From a checkpoint of a small transformer trained on Wikipedia: rotary positions, local attention windows.
Each number is 500 + 50 x the weight over its row's rms, rounded and kept within 0 to 999. Layers, rows and columns count from 0. Numbers have three digits each. The size before them is the row's rms in percent of the matrix's.

# layer 7 MLP down (transposed), 704x256, rms 0.0854, rows 368-404, columns 128-255
090:465469493473525672583486458492535470443452466491388559523525451599559415491433459554508402426480605493489473473572547455497430584538509535539565438439599512505524639456532511493507522429445497433531468530428459491502475541499579548506486529441477496362527559503444458410514475483442528548451482492501449509516498527442466526590510464502508517547486478541513414554540430518550466527486
099:539492415459417415502432612427495531467597476579420563510462543515566597465572421382462558513492442557577447509560493466442486510439520547571542447483556490474514461416442468469531574416447510495467510523477425466506493480504506452502472468470546537536510507511533591557556461495493500488473484490484444495495520465437492483527497567519527483472551494542540550414548552535497458428450
107:547479564554563510571477424461454490499479548484526412524466454456501456577442471457454461571468536500508561475480469499450512453545442494521483472410484495530543521519542470475467415485570439456553520510498440472485473560510552412585465393564521559565460542460427537563503454548531460479467519452434541532496461514584519489558521456422450539528451412505549531451542471505464554507510
102:480586464509500492492477577480579492551540509450563442518493564561433557547505478504431531547540515576497534524602464450448487476557542542474558421525410540415459572479490530391495460505508499471463493541458427592454535491595466587520472513543517462439462550557395625498523412498486592488437490544511512453562499473453422509491634474459472517515518565474564527468512493553533445492497
107:536403461467438512513348439498520435547505516560625528535542444490632537432513504525516509449534593530443537551591490570496534518509510431450544577562537535531499465512590565462445491406452462571480547515467486560492424395459468435495496449483508501464441522484589419539457454493449482575524453422502586526419390461494493467502438506422511482532520440460439403560467540517499561466491
093:566536573528500469478561509532534455461444494495481446483531512458599430479515536479437460497614581540444510549486506535501475497383504540391482520492497522498509494550550536510638522457463500410537437491556438430580535497463477509531502539461478469534477437562501430456536518472521445372548532512480491487404494431510532505535510571486498513523470488521556493450558477415533424438490
107:482519494465478511637572339576452550512580488491534534523491468475547528477528513458510555498473493547557489530509549472518563529590466531539513491470512546533516553521519543471497344451498439464485491477475562561453539516571501487480545563465534599585493419552510449446508542489555474485527626365437479566473507591450576577406454534595561531434544474501552563506458556473445480527500
097:404628396444468552473492495523453457491498506438465506506473538454448372545458518482462495498525618589465428433505526431506410542462500598441495464537519461536534561549647514559487523464565516457468475456518496471453491479491465516456531597423505597518528492505450594471502507538549438458497516505500438481513474500480503546526541497482463556624529465360508470453471427502523421557547
095:488459602494421411470454480621466566568553497464515548531468460549486508497479503504463466398570480471482502549377519579496463567504446509527433535501455506424448383505565556387434602570573472529459454569476492480616491524507516515470467469492551427503501505503450512566481512475547539471391488464476521498515541450540487564433525543534571479452504527463453406500539514511460563596417
095:514432534380529455489580527507458566450490577474537415483544574472486510507528530490491547541544526443502589472489528504535527538511461382515464556509584539506462394497538550571483503542529468512523576479465460530575537481606505507522486411508444474519542535578512440508485475512482557422423483434404526494496442438414436511533602542507474517482397462520506502532407581499483442566540
099:504425620526427480544497445443413561475560538501511457546541487587453490465484534553418507499464449533564452505503576511445483479507536512478522556515470455447454593470568549502501509478542454557430517646403497520566475501507497517570494400562477540504518544379608445438503490605462467519357558548545503526481495586483530420560474488478537565605453556560485515529472474500491476578550
117:511438512584519435527489473473457467481481514469531545508422438506580592408459511554504450495522544481506400506468432481471478529516488551514479418466489450472535451577458516470433530425453426410660514493511437534542566451455543517484579460494488518483466438562552461530436562516458448479583415455538527510531493527496537459498464437505459495499466574516446503528522561591637413511550
096:508526447487508484496471485479487577524402559582567402520446504596515441461498450507443546464423418341473491432533470539452574536498539543502514517464523464477499491486627453434415564542442543462472515568580510546422459587484492482486473463530545494523443550441507550609492445406440543504455503466528500575514481412492525491563467481534544588444508491498460550455422526454570465484518
092:515469481444459585543365512450491534414412593442509499487547462493530555471503476607541513533564631432479486553508438404584419413603474478483486453548508562494587518466488608458470486524520472505507465579502421511478487475464556546528520493519465574445544431550567560508462442518509421473546504591433485493416504510541491542475455398602551584520495493497461516457482514499462511525442
100:560442644540489514517456488483472511511468529502517542560587538330624612504506506536483482599479511461464522452521443564465526477426510516525538528558539456521568471541506547442405452512517459569503511516522571515487410413482417448402516454531558503392557486600437583498478532343487483516435425432504441511473490572602487473473562412533536542495462468493467572478541572466485460506460
094:431554517496522479540418497506551423538465580369501565573540445440508403412560465502555491523547461504526534433526626429481570442443483510515461486528528389555475528497490487475580512537562477463471464486545485507565625472436426445484435580440523524477483469446484448498501580470543483480531437438418537485486485645444483523540540398500489488509477431461402452516485432531453400581511
102:476470526538485572464514568499521468418558460411440518474544464518504541561482500457436523570542510540445493481424506467430464512460607503477557474472527516463460458441479532523471563467501541487532495544531400534495522446459491497532487538435469436465476468489527475499551481362462470454482404488535525488377439453508527494516509542493454482517529608514505518494526511451509519474485
099:517528505572495555515476415399511548406520521476406548522509562473533533612482511467440418576542495468549430449483507508497514524561497528552479511514557462496536573522551580462454464483558549525466566478452492582480468454492484465406480399591530558412512532517522496457434538482391367554472502464523455454532532487536489552495547568470416449463534532464433532454473421611448556505439
096:425566595589540539527505551435556484528517438483421470511442444594445487474586567464497450511491424533485477510585549494525498401481481483538500501491511464435470528569553533541516433471496519463524480463492542527595452482431474586535492548513612537480491504453469610540525472495525473513426536465588464380527553512503475563491512520412459448515503531487533568408485463493493501587482
101:543392432462470529455480384451501401573470524433510517514525440448537560489542451486452507545466612462505446583487510471486487515498516475440405492492472436578415390479418511519529392519599451477556467476506623560534508492530492435563520464507446456490537544605443432590455522491552476529531478473526542460513626560530549490461524471413521451579422642542383582410487515507550491474469
097:506467515444535532546528467473460445574448542494469504528526513519484554508492416473499539436525420540454532527502539460553480496482548466453503550508481471487501530448487593517533576569459518493489510446510456554479530415515479506538519469527460477539532428512580486552378440495536512455520469570483519563496588590550536559525521436511536506518437401556453567538537551525525605383501
104:452583589433472467475482445461561510478509578646542518479477460498453566558524439474563586464491566457519466479535532560615522518516541471501465623511469532381488528520490556510421488509577409452485515593548585509496488478538555524563511481599467546369537476487477495491456446526517525506519440475491548555565443534618456567549491532496412493437484482481439484486518545467542443511530
097:467364465498464525486519480498480464534609479516511495441534458415523564482437537498602430478498600542478481531574470509526511511605491498479570513468475488537478463525502582432424557575505439552532386439511517454532439500436454491457431516449544440525543512480569524493439518474619560451554521465511509488473486441492477543511541457511427524542452528453446383485483598531515585564470
096:507456495493536447477525531448517457492494537561416506519474570532576544575549519538471527518428571486469498555471422458529522387527554501450479435435476539446466489439500524559541567565504482418544551454450498433561461456496524537579566541493528513441503548453544441572510443424476547537519418426511569543572454423570466520587493560396471579547578519551488452584431497653481517505454
108:481536459432567476473423556493550589535487410543498478506487475564472479564414579574491455546545594392553503495380450545526543443580533457511568533520498483449481507455431518473551360495619521401511503504476604546606524537445464480426498506563467489468422509523521510491514505449484546463488469519511569585584585491469456569499445449481532465561490443535462462527534655454417483518415
100:525513485460445528429524475476475598510629564471575532574529492556326544452503543447503534584556547404426583527454505543492527460491573555465510522504435461456507527508526464524416506523553495488500381478441565456536446474624543557447521490467471471463486554483489464578510570423509475474444617483510477545453497399421451436527583484581509536397568418485469474495506497535517436615514
099:395451410478373528553520388574544568420481503515502460479457530474532459498563488413514531587426598494458513615484546553563476587501399517496522466438528549440453515453542449432508592462506421450426472432483481559606507590517438508505535347461447511490494517564604474519452515553579508490499476513470507533476479541480575544417436544508500458528436514529557467508519545472558453500552
093:464599520600445516572492411407528513490503461449569511513487471453599537453631485515539612494551622418466509469484508469402538447443568451415508567453484528511442418556504540449501549458432535540527540538461454504447564376418528483509455575510455409478599490437449539516455568478426480567569450455550553353462549516523488570467537466538509490402443501508536512516549448432460427491561
104:558524422566510512461472524474382424472539517497487486492441401518477429467447536508443488474512573546552441475409487465528493452471567550459451417532517519459459478508587397447617568500478535479501512619427408454523507498547505442520565551459506569477438483559540599496528561476493507521444552486507483480489546528567626460511425550590506557482527422580571489442442480468473509490519
099:595436445442465496608522517499551489539554472469494518536555480531529500427456432442525477452527637525488410582631507545452497480545543339512548551487471565569432531549420578524575487622460529528548546548479528410544553446502568474394530507555533463455565438493668551514532492412510511530492510447519528535533500514515461453481466471449568502496492406396473507503460525489487504596513
100:501437508542475562437571539478571493493429517559459424401592501498575509497554543490420509533426448417464525505572455478546509574564532473472449490598446517590566461563369510557469469487543531583498441416529456456537573545456534447526370551421533571480498473388501401520523479523508505420498563501521515495572480534517516538557441494444550468470545409514559477608523502528469539500508
100:514462437572522465550450604413509484542476514454522540431425531427494551403458464455548565467431518433465478514444566560534480548386464574523541550459477530417434477498501470461600462531543502480482555453531468477549556494397494469551510486484494551499569571471543452461551463506501637593492549503544463529430546486524607525471507561507543518597455455466462520434487583466481506472593
099:466553538483475485564534444496508401465411456601470495454595451486480485518501575483553431472478454468493458476466469446524577534559529525493471442412494512554424483515486539527566410478520508476489441445560489516534604484497535467574384517423490514525426620473484558540547420517523553431500475610508438441444475404465545446529564572451522525558484420500541446531549389594563468386480
099:409487539461565506524477582517488541489501404485470517583467447554532490491504452434524494615524319527528524517479438413502411509456530540557437498500504466605474495507500483508534531415578531421525460439562502428489552453507460452520400598498452486490616518520519527560571481449523449494559500508513520494489547553489454542528515508542467455504465581585505527518410440538484479454443
102:455423434469492484491631499415521474535466498524550500509554463568470586454569415482460424483569420547471462438431406493565449519405536496639463524469500461467418497471568492458562535537511541447549516438530472560455550441539495463547461547527535477537353509506611444568472395538609527523446499496535438477519464488504557471549441496477527497511468527437551529468430444538510414476466
097:490533411553504509584465524452543557431499417481492470547505491524468602521500569508393542411527546434485557528558492489472427522514480495570532392491444505538525546586500580524449491434521539415443514494470558512461408439518477469527533539448500571432530390514463550507513493503486529458488403466496435501474477416478537512496471494491477482542483473547523469421483447472440437377471
100:545370521491496433459546482384522528472527432465587450447448554445412540549536476449535490511535516490485502446503468456458480558513511514469490550491517435518479446502538553517560513495569431507502466524473470488544471525464503506467566461500591437542463579419467503564511468549378452509556488487391503498542488479479422544564452507445526553463522552417554427463450439520524458534524
# layer 7 MLP gate, 704x256, rms 0.0843, rows 369-404, columns 128-255
101:419549601595480550506533544530490534452430437478455513503518470554405480484517534429480470526658514522516589408426510498519565485560440455550507502503534517481373444530482557409510445556449456520518494462623403503493445474489608542431453496521538517454475554509505514550573498539573453442575616515427491463473482493485435547455453409466456483514474548489496513431455503513534508564597
105:477468608520478565507455553615483405487414456464503469502606534630418535495543495557509516490489477430530455595460469552443536445466466508486531529501490504418484415576517535456566506504382541556478510422523546561483511552508503592570616566366422548524544384448447445517519463478541474559530471526544452521549608437500457538473574481460497499523526578532517615460517489485557477556520
102:532550510486486465491543535496491519533515432398424511448515419462551429451496467538441497492479414477504490445542530531580565519501431521409442423415418456480551500577520568459460633555513473498557559453570522475488615474469504542537484562395532463526565457484516436591432475413565508540432600508504452504513514513580573491500481464560474499557442529492451493492515454537477449515466
096:530496492542486584477563525512493485499350488475475587518445457518525515488582396513494451464516479484446531495423577497464569473498498492518432489449457533468431530530425447547476475484539530492492508568541404443409547448450478459430601423411491545451481498465452465516449465494531524510384498488433449480422495506559507504558481477549485452525591537528538465490483475462508418516576
094:563458458480403470583493462490519493535573463431530570558485469587579474500519490513518549476454461425424500483558483408513556490536467446409512514493419486552500521465561514509548446515561519498444455535545502511524463473521501513546494523592505493475518463521426507469505555541507414521434414512549471429604466577455454630512481451533430453462580476473423502549513521560472566529425
103:468427584420506607513419527462421572505501450456476476583480473532410518561614507498490605546490471477450494443510497443487612548521442454404561448423531410491451578612574495537505540631552524512515544514543500460466464508556498510430525523513474590426496468569524482422495459470491476487470552508535469445556569472456499529496500459607462480495582533497542561476497471448549529503410
097:502512492551418514574557513479613449510523450528437460623529532587471467443510464418557476494547523541547501477568520587460577501592457517463510558469465481522414491527455477512517480534534486497517467581599519520519415520558548522439570462460473475491481607460458578461377527426503520458538527493427396498493447507550440511505573468446517518531483583480531511472500512544446511445444
095:456574428531483521492485535525431452486542469474514513578428540499441532514487487454503460538481540475545438481518429513475479545517433518500539483400532483460527474533509514485525511463543484488504515502512512541445493471556541575459534547482469622400419512526581567458582540457521527453496447572563410492573502432567484513621589446500447489495439500552518538517497511503441499471539
101:600462522549571467432503541481564607463556480468617444350450466417482542531503540440543493522512521538454538557563468479488513538465514467475454516454549442498391435555495480401488444466504507457470426423504486568470571573596545412428487496475486556429474482557603452509535437502517579511472487473520495533499503532562548400472566472471529435477500480547471493520429417445468509545498
102:486531499538576526469486549512411486545376515475531572491499509511559516554458410431572494457549468494451508467464478504473469443455494535480425531530595516537500510591380442463482469437527508471428416548634477461571557520403486490473444610446519491503573513444488571472488503502454515539534523594469514375540663405565443475461472472533518550526479530554542522511503525457543567436558
112:499447412511481488448449608554478559474495493540435491487481509564416498508574505453604534487514418532510462516580501471459555467488465447406508498349570508558502549537446575453582540442493584488425480521480495493449518475531502531495545460485401397522552597446483519554432505495518495550512492524485533509523501542461498531507487445551537445464447543436520513510519457388596450479525
096:419511512570511560470497513529477443540441463449445544599562490500518452433508414552512575587525466479489446435561565396426522530547483496372492512595540573451513512452519509495518489459487392452529534490529467413453525449527557538423413496492493387444516507450538499506396515515585418504489446500556494465498585505428546493500571534624534517461593586569482490438461532429584496506434
088:557577447503509550492393549478467520533410526355497487467563508483483532423429513503498426529550495428528568495526512421484493514625477437486486534522411521525414490490508580563495484481483414528543479530541469463490506546491586475563524514442513528464551533557521606492506448510598421489574535463556454476491539478528568509464491473544542505592524431504425479539474495447501514498465
107:469397532503553513396435520481484481471438493508511509420448534509535561530481490507530491632532460420490495390504511587374442510478548421482465460456542515578554542495517497485534597459521388570563497472491507506456479461506562582565427408554506580521528434480547501438589533575463541599494473481434498450624464485541541502594496500487505436568444505477529593461535503497474501471420
095:452579577459406537547515540472508434478466571366501519554554465453420414371636491505508492547580510469472545460534578427533525523487474462471450425429540521520464575451511517560591516549559507449450438574554556482576552483482450416453415501478499481465491462521464519511463532500534536444581487426460507507540474542443443629492522367487485486517565476449418505511521523460521453570529
103:581379569523583566448550513422448471574466487394490466440462570495561536538657506545500451590546447474507541466540551476462649409450511501450513444534530465579533456400523453492499495518590455510510473518427504540570469507457570562566541554590540520436445548543464583440485448590466541539469509508512483463566558553450452536411538476471448510517438483445589578559477529503468443516540
104:348582541534521429588489507460414559555476495508469550410475574502484408556577501501452442564445472456476472472556426519548495510569443528544484555433446429508546507508519498413488468483503467485468446455525463589508470552527505445582555485572474442433552469484509564496542476529479474481471508540439491614481502519535482476523489452419441555439631536475486533418492468495552585583428
104:468453553427490526551491556508496464529475437477462483522472491558510539457472475492512484572470359485385542417553457447483418446502399512534482605489532521504550504615474508491536495499513538524548503495519530543440488538500486424457505539383411519489463488462478499516462481409602575476538555533533508470564550541518433596451433528564500428463573533560492562555475438537455465518618
104:503458514441526452460458507544525486532550492503461502486552481440521456562494518528526395514592461479424544463497489528478525490443576391506512518458459461541461509525482541455518429511568508485511541539436525449509469513457540552545520477457509461452555500532491474578485473549489586468467551481502600456536552525438467523532455531424520476433429567464524572511625449449584453381503
096:436508518434521416532550541505568446472459460522487510527464464429433548465454492475464480418510431582536527574459488489478510502540468566496513512422470531536532481513484527520421532492468470588462508561520465507563549442444559550481487436554468611470504497383437480429561424494539464607586476448481530512499506383423508499517478407518495467496522488470541501420490527516428502424516
106:531545558473525522489356514572485482565508470436413523493560497516487533527581477396498545514517483493570490449537459535486596500498514403520497479494488543488487610507505526435484546563608474481647476522503527453635582547500508533501558573522450453503482498470410392570496523489536497481515386564455501447524564483489499612541511465439521358544533476467512439490503501506426556519615
096:499460479456494419551547451393482446518571460457492547475474611482598517564524533516540522588547510521504464484456523529467440433535562468455537464517413574428462561489496539405528562601595550533511516546570544469473440612581515496478414448517465552510538558527503553466475471547543442496514555434537484415461468501471498490534455469475505492404480436464494554456449561478500465582492
099:496527469542454473526518547456533503547533509390468543404416621520598498551419444560477513532545474583443501457518484472597509496472449427505455471549555556522481563500469543537511511550534558435522507472504490448498527509504449569472423566443505480438544462500408481529520520467578458470525560464418474559486530518461456573441493460498432459425548537549429471489546500531524500530595
103:447473499453489494459514531419500470516546493418468487553550485569428556500491483442436516598548460487563538453505522566433584480558446423472452461491500433484348531430465513527535548533541482505541610488538460486416543517536467568538486503390515571452528523481476513550635539476430500451521601592478542490620598504549501555500482511587477558484536535507469478525420535517493513420513
099:501552517547372511538473469565510496535563603456550482446386441546498397542416469464444503523542507490471575593453539516522503508554555542528513504441574460397493497492482393506549543571452525454432509556559488498477477545512490449547494475417425519498536601449524610563455490513545542539434569552593442501452414582494558568488449485486417454419445484448409485513519476533525455466528
098:509561571536530479498492499482423446511532380472528487577541519511529496523488492498516548469554460497566481568455403480398512504546509514513574488454430428419459476469512583399500489494464507465490563432465527527501529608472510574421413514513428533485470504526557472507488486433459520582497511475495471445465495488454476502531541451486541483495529416496480531492453545551539461571407
094:503543541547517440501466543457428465519475501481481558473501487456576456540459530547490505582562508430565451532487565450409487472518531495505420565519567525445505478494484540535524522537421530583542535579478530525525470505462515443409424498489486566445586556514543524430530548486473425565445582417540474533569472440438501500594504423452473556490596570523535567473578438440541534517504
102:509548524509449432570543539529446544535483358549542418436579496602480552516479493461494544525505441513511505493476514474531513454517528466425521548500487518525499471470499437453490548444454497400567440501473524527487500485482362523535548516464470476478476407544565498497455496525485532547409474423420403519563540548465482537544478501464456461419542542456537606588449415576569478660495
099:427545539470581463478560534440517473556479493603551566533545448476575489540437521363451545456597464465548490466467509457506565525433528506568490513529514512468538455560493529550508337529533402535504525462526534514470477475501467541520533469441497538517523414490452447439552478546455404494447522475443539531492565442495545480552462423598517534505499635507519474543683530499628461510471
101:467506504471425441456500522488595496440426484477475524459504525543461514534514570416574448526498480525473511527548472563500459492478550484569480567513457425482544584408395482405518591556453518507512502464483418593596526490472527512524583523509444393408513504477488484532473508557573528525554493542468429441467496548489502617503579527401487472509475497594600606463459377463543478482531
096:446525538526522543458428478466508490542509405460570527523528551563434444486577381593498541525517466428389556518523463507550520523513480529472474514416499492470564467521509553460486424508498550451532616460570516548545586459445423449485452541441467468424562481434487579510531454520536479547448571543474513569473516466556495570579544429507500539505562447455447539413492506450491539555460
097:492486502418529519515484502524442599587432534502566577546539545578406496484533584510454469514510478523446512523504352585544419491501517538465510542451553541554463397602508590477511543553512501441532600589517578493446466547497553558534506501572524548474531485513525524493448463568488571531528538480527430550464461479503563558495527544563391433517500479522425499528433518483522492595468
103:469513514477519582537434530405512566531524506456455516549540506514526438523399476466472515472580467466567580415537512480459544487460552516536477531532520467456565465501531505454533482560567561480573499485527501407558502491460553421430510620393424543420567483570505446479530525475507457531383554508485503504555501581527536559546525557533451475562565456434508493546558495494451512463461
106:422520552528494504490480512525462534530442510492410551526575443588511454521540538518535465499592463497515522456570446466565555470496421436493508555513479513534488565560509462432484463555549562502492491612594527480568634486569520441477531451499525515468521547491503522403504433495578478520456508486429467538474506444466526493582425521488491509450509539496466574540490502536571470501532
101:488507566474452536426565502482482468500495474447451415498513402525489487540531497486490415443544453513449427530469482504578534538407523487497499517488420499486450372480496474537523453571464455533458490451575484497447477510510573486533535556411526546497448589400507520459393562447518547430484459505492477432547468538520546497566524494541487546451536495404558466486518430545558528470551
103:572508491447516508458504570559546522529463408479491522508535424444516522452480426455460407389514473512464483429521479509556462541496475528393477435462499416435503497462432522366400569510501462598535506554531515461569621615479572513481429516462462456513527472572458432487473450432448511546495476517644491475506544443481482532494545429501517548536509495468550568513496436561482468514467
# layer 7 MLP up, 704x256, rms 0.0885, rows 369-404, columns 128-255
101:528507428352562425546535575527523497446511448530507548585492449553502549494456510543525393522536535636496477527619509534545481508481493604558579493448534508536472547451439420528560528519525546567616465467547511520518509455511555502531489532425496533553421435470506442486522550463399499491511486448500501537530494540468559476452482539484484456426464498447473475491527575466556541515552
107:540499537422551456519536519502461514494461591518503457464563519512554378557571474511536487551515440448530442482444477471470490515463505456427562517563558520556606523440490588552524470524586446599460453544480479527553481501536486404470469458626523475622436541465547596514545426487523493476471440412488513507503471656521515490504570410522543432428507475582516459495492534476399488416507
102:500512478498503444513426505581535527521419476532475536460525552566429439536486579481556456569572518470506436543437430517461488475539487409629498498422475522535572441446434493542506472405452503516497542506491571561523462505494525568447468573479458480514498554424458495547563552436467540624489498521495537501461493483612432495559536560479484613435472483533622560420455485533561549533528
109:585416524490490545467534401547473436569427503499561629523491479489613508408479438535481486451472546563531649558453534581449554462463548509523544532515473550433484533486526457567457519481506479550427588548491490421379524408557467482463508439458500517514469544489584418479461509487447476565491472462464519570430487494563495506525494448463536435523518536503534527491511552532454508472458
095:510430552516497539507431508508482506516498557467508451529601447586457495444354422460432409480450517532534543523571501617529455493471503495491458465480545568489488471453474404480431433503526528543431497594524508534467518468565477580522421549465541535497513460459505543400539478502526536573517553592466468532434569498595509452476515521580548466422495475458485548411475578423508505565587
107:461527440526497431499537518454439429497545481441541507529604443401560505486522457477476522506599491539539498486524545536516595543559435382530488445560472452594512503474447492475465459442530422470505458382570447439532529474496512454492544531487607533479565474521496416506554464485407478543471472490590579571487490629527598525529511505547546464538471508522475544541458562475565587585544
095:489461532592483444417507437568460493521540471455476505500502493534541482530472506474508482481498483591541533494437481521489551415470522511464514523501489605503419512500488605574555455563447561508513438529475464445494476491455454503438607520549490511431442410502511512480490538446410486561472540470518500532489535414463545546554414468457519552551565463553589470474494495535533513435458
095:525411429584517453367481447538493502476485426456538486515477592523434558570593463425491487614517518549450398547489482486382545514463495506422471465475465527449457360464478561574567556571469460543444492539481426549511504446481500443572458498530455564532433519377478428491497548498597518525488466545501481496522457470502489476485580539461505505399478444520560506436541528532517475492502
094:435441490572397397583548416557473499498532554514491433504530410493517485510460542460522529506542501514529554406527498467527579471567404413446575553505437564506470446549509504491530552480486521434466511563519455492544558641469465449506502397520478497574557466503405464425487461464527548474493445524450365451489485554523485590454387562515459568479526545508465444498495567450472489498574
096:438558629449446338495521460487468517500528451511449501487550512472460508455497548442454550456451507496502443470453602571535463445563548478631494509570556542496496616458458502524495512411459610397451565623556412462506571568438500539537463477492530392569545519411540488486502553560451464504439522572482512473537487545543466481482467541590563591517480513570403505515493554441454509420518
116:484487418491556429511413533468401563493541554543421516424468489588531399411502396499534474381449465565469405484520521446475471561450496449430521573494522522500540441556470603468529520452548570495451481523446465479517580489457525545570514478421411372531519504448511492489430424494491486595507511459481503485573508471511558448379562410519479576471503436425528554498494476551556479502481
096:595545501561579381378587468606521466600505543464440504454480505553593465533496452490517550435540498461535415436480479522484411550422521529431494454501443550448461544452506515574478516508524477512581507525464359435547483487479566564520490472519518502515561456493518557483453492415460602498439450516470533512597550583477452516492490512477507440522504525537551489447535494569484542463503
088:589421566508541473560570458456563632426502455465531492470544477445508539453491488483451577556527493476541462548536478497489506499388591542436522507508520494527447437607454556502516489555472428439489580498480511460490466500488501517599533474473464488457564516466499442436455422449427555456515591369490416465477509516433559536595413444470537506508528576567438521437519521484521489531502
100:511470535514433497455473489431538458552381479464476522476508559485512578449448533507483487459567549475475458521397530500487508523590488581550451505501528523592452511492494480475528508520525452518592604528538541552501529487434518380489551547605556503510438454454413515491453493500537550462510469540564467394597445477631470488589426545512422579529454486504554544501472534542610579495484
096:524556496518489486467489500468528510430564483595504439440483546516515566602405563480496502494522548478543439559481445615478397529535582566505473553435487636392438536458444533505393514457458503542452480477495514519521410513538538530447528369505405400553532559496597544563498462507496487460426498528473469535496531385494520454443504515443540524500519550475581442551533544508492529419489
104:466449510587481535404502461487520472450600461433542547462537500449603352518556514439433546539509487471493525478502419518556446522416466593505498515394494486541484506346515491397494538433571427455476460454517451521511419430428455467504470435529555536473430561558506535456524466526490539427542448505511548544461594497526562555432495494523476427424447408433529487471451579390518553443468
100:410515576569564524447577506484492483463558446546472437560489536472521465584497465388531489426483513422519462452567474521634480450575508434450465528464523466499470449530461495524413442559545564435453478449524434508508483585525452522419530431460472488567453477652456519516419485512530437479559490453450477543532475491566452469515543484537448516504474498452571508560483537570449516468460
098:511552443633460446539476474470469544593539421472458495450509571489494441493566550513514513452553463438532435503518453525507530487467609498462452528563511509474400493413491479469552473439508494503548512591559480478542477405454558498485547507536491473528576458565443520473576484553485422498416484456456419434508540447442548496628535488459548602599591442526487480498551463442508496451418
101:456537538532450570543471485465544561499518498538341477496454488485487426607554506448465495537456501523505498483537440486495645462602483484466500537500544538498420499584584470485516545514530501425467534478503532473471498515359462547545494444410586531510577544484415447508436554451596410462549495554508457496453490580515448454537536507518546544567453625510489544420495478511513526491546
097:471537472514463544448523446510428496506425477498563465389396457553519532518574511557524486499470481505517488406453426518452518362484496463544481412553521552483443537595534538596481502528429457581544566554429420577469513495472542522636464444529482493454541488434551409571541436454517531421582497548522564517551555483542503517521521487501604546531512466553608522495562583495420479630458
104:523445398576560604505494470492418479549510505369470496501567473582461492468484516515471418541500520422505489472472553498547582432402502564559461487579486592592583503446539552485495488452539472475451391528518460488453472500510432552484480558544503486563497486571386545634612490501495486533445512469491453519535411491543557512546503468490521449490443459507476567477489444472412412526523
092:481508522465583490611574566465521509460455528447491397415490455495541459516556462420569500465512492487504402518444563519430506495565472528450495465535497493498439559447531471458458444498559543556592573438436564465564501582521564520474544460530499555575479507548474537534441533536459480508468465418632480350487536536516459435527517519530536478492519520455520461461462519405500444481501
092:520468454538469440473456436538389527507456509552546494529510547430541520562517500431466502426485476590508483522470567524468556481565494473444513449456449418469465525572476540505548545570516391531541559481464563412483477533537518524411451523429482552418478497590511584535566461527490551529546574478563475628356475483479553484511473500515488506498458540426472518452500464521492566501438
107:429574423479511438487526464441632457454393448476538432580474407514524620567458520490507462469639481415462503548353499452546435456600527481482543501563509554480471516457503489535542538593471510483631582465579530386460572462490540462519448531472474538554461545465548457497450519586519557468515481530511528382486591559479467564471492614569537523527519462564531517487514548470514498521370
098:538525346510568482568478499429351486549475481482505506468505547484613501478447433559559466466638477492523524487535522581465524524472468511491508524549493486511548324542496591540632465535474499558506573561530540583383493495499497490558458549478536519432497472438580431518441424521512553454472492518522515492495508475478481597462516513458471464510408552530541435494557506542557550486459
097:395606580529421624532355478435472516503553576475519464520429431348528516557465512463500517490528538456496513550472470600571451514372461376491454462573483436507533566529472472424433484547406466444515504541474488508460464463519525448488484602580543595540447518483353533472558527550434483465532462521509525438581521571561446549515478460503479522501600521452520473470493485479558482563472
091:519509514592482407500407550402446509469504500542407458410525504536489554552482467492494489608478533542583526422526576507468532465511394523506469456444396585490439517535535544522542482484438558532544488397553489537572430619578454566433507475433505495562397542481592463534502495551472584513404513531473505565533528423462459402586606564455449565544500444572455520524471514472564398530431
104:452524525524547471467560504489542431537388507514592495454470496546394524435448547466451477536567453548495491499485443484500494501529466486498563515430554456612440559525559395447510509540482489464386506572580417488552663514538480543496501561539509493476446527491518493478561552583465394434447532538524559415431605403518484537419476516493443604531501523551510464519508500477488572476477
098:416545505529498481420452500500456517454456458567474528437498570620434488537521577576438546587405440473438573571500468474501452569414598480547408501494432637454482532408636446506475513482419480512430453446455509488441484461442393521537447427548443502441521561533490533439596444562511474437449563531527445433575461494519515527468604525514536478465438507563526408386525471442462472515546
100:493519494394533507544489491515617514544461435452577515466512477476573441524524476475495586484441463447486462577520615441573530525447536383462420499505433464493568584438477503469477490480521569412584525555484457457496499595513441525464494591486514495492478444502598555490530507504554508595596543452524475531470464620503439457521523503502503539446509499503512493387491473553586406539559
102:488475441542516476530469535469478522500584520501490531356452461482476524488449504444458529463417479481504534497547568541517602532476432560434486480546555554495469571553586511328558500495589463457440515527540462446499586415547527518541500506472528512488482540554524518495495439432497549474541549472468512502460502429381491378469575534523422504553358560571452532577539483526441373504493
099:460551571507533482479471505528402452487526475467494471469516568545531529626562488440475464529491504508424468448378540560474510527542429449525526523576506516522475505451569517532476464602467494448570556432480529552559520469401481477426510569433463490451470454491517496471464452503457621448464550446505544484456576451425551502564486502404497474525489483573478526505466513546432565576487
102:527562535524413382484485516554458442596469497436509503446555482496536478532596448482515554487415496480513404571499482454410520412501514489449485488515589528506372497471487570519542440511581463522525593495456514531490550467494559500494544464418450444453454487586530464564536468461518532552597418448452594542517499456524449499399508509487542433435495555554522479499496432491495562527370
103:537457525593489488563548440558573481387585509511586569543470574470476497500443441456523513524569481587485442506458417547502520538454603498443574477440520466451564549523526479485562474505564454579517524585542492457565423420644413522597445461479501479524441496553461540541435456511499505570503429479489496436459532504489460544519485507418539476434482477449616468434550448521526529438493
096:508464559505398589556552442528495600548464560609508403587571499473509523505516476486477500507536496605556497464526481390560533511388511514465522559456415501432483555509480550588509553577548438352425556415536456429518491473560562436489503492415516461424494459452425478474455488537583503541536479484452471470387580497531498489479447560557563597452520527453502509536458503499508561454507
101:497539515544586539563544526442509546524424551513448515509542527423457490629385562447503556552454466534534493589579486568416444491474550463464490613477486563474468426518493451602489474491546576491444413465495524471458488512507555530428521507548486497508424485455500441492483494402423444512497547572507491484569548448494514512517467493477468506557539505529512445542548443497601475503464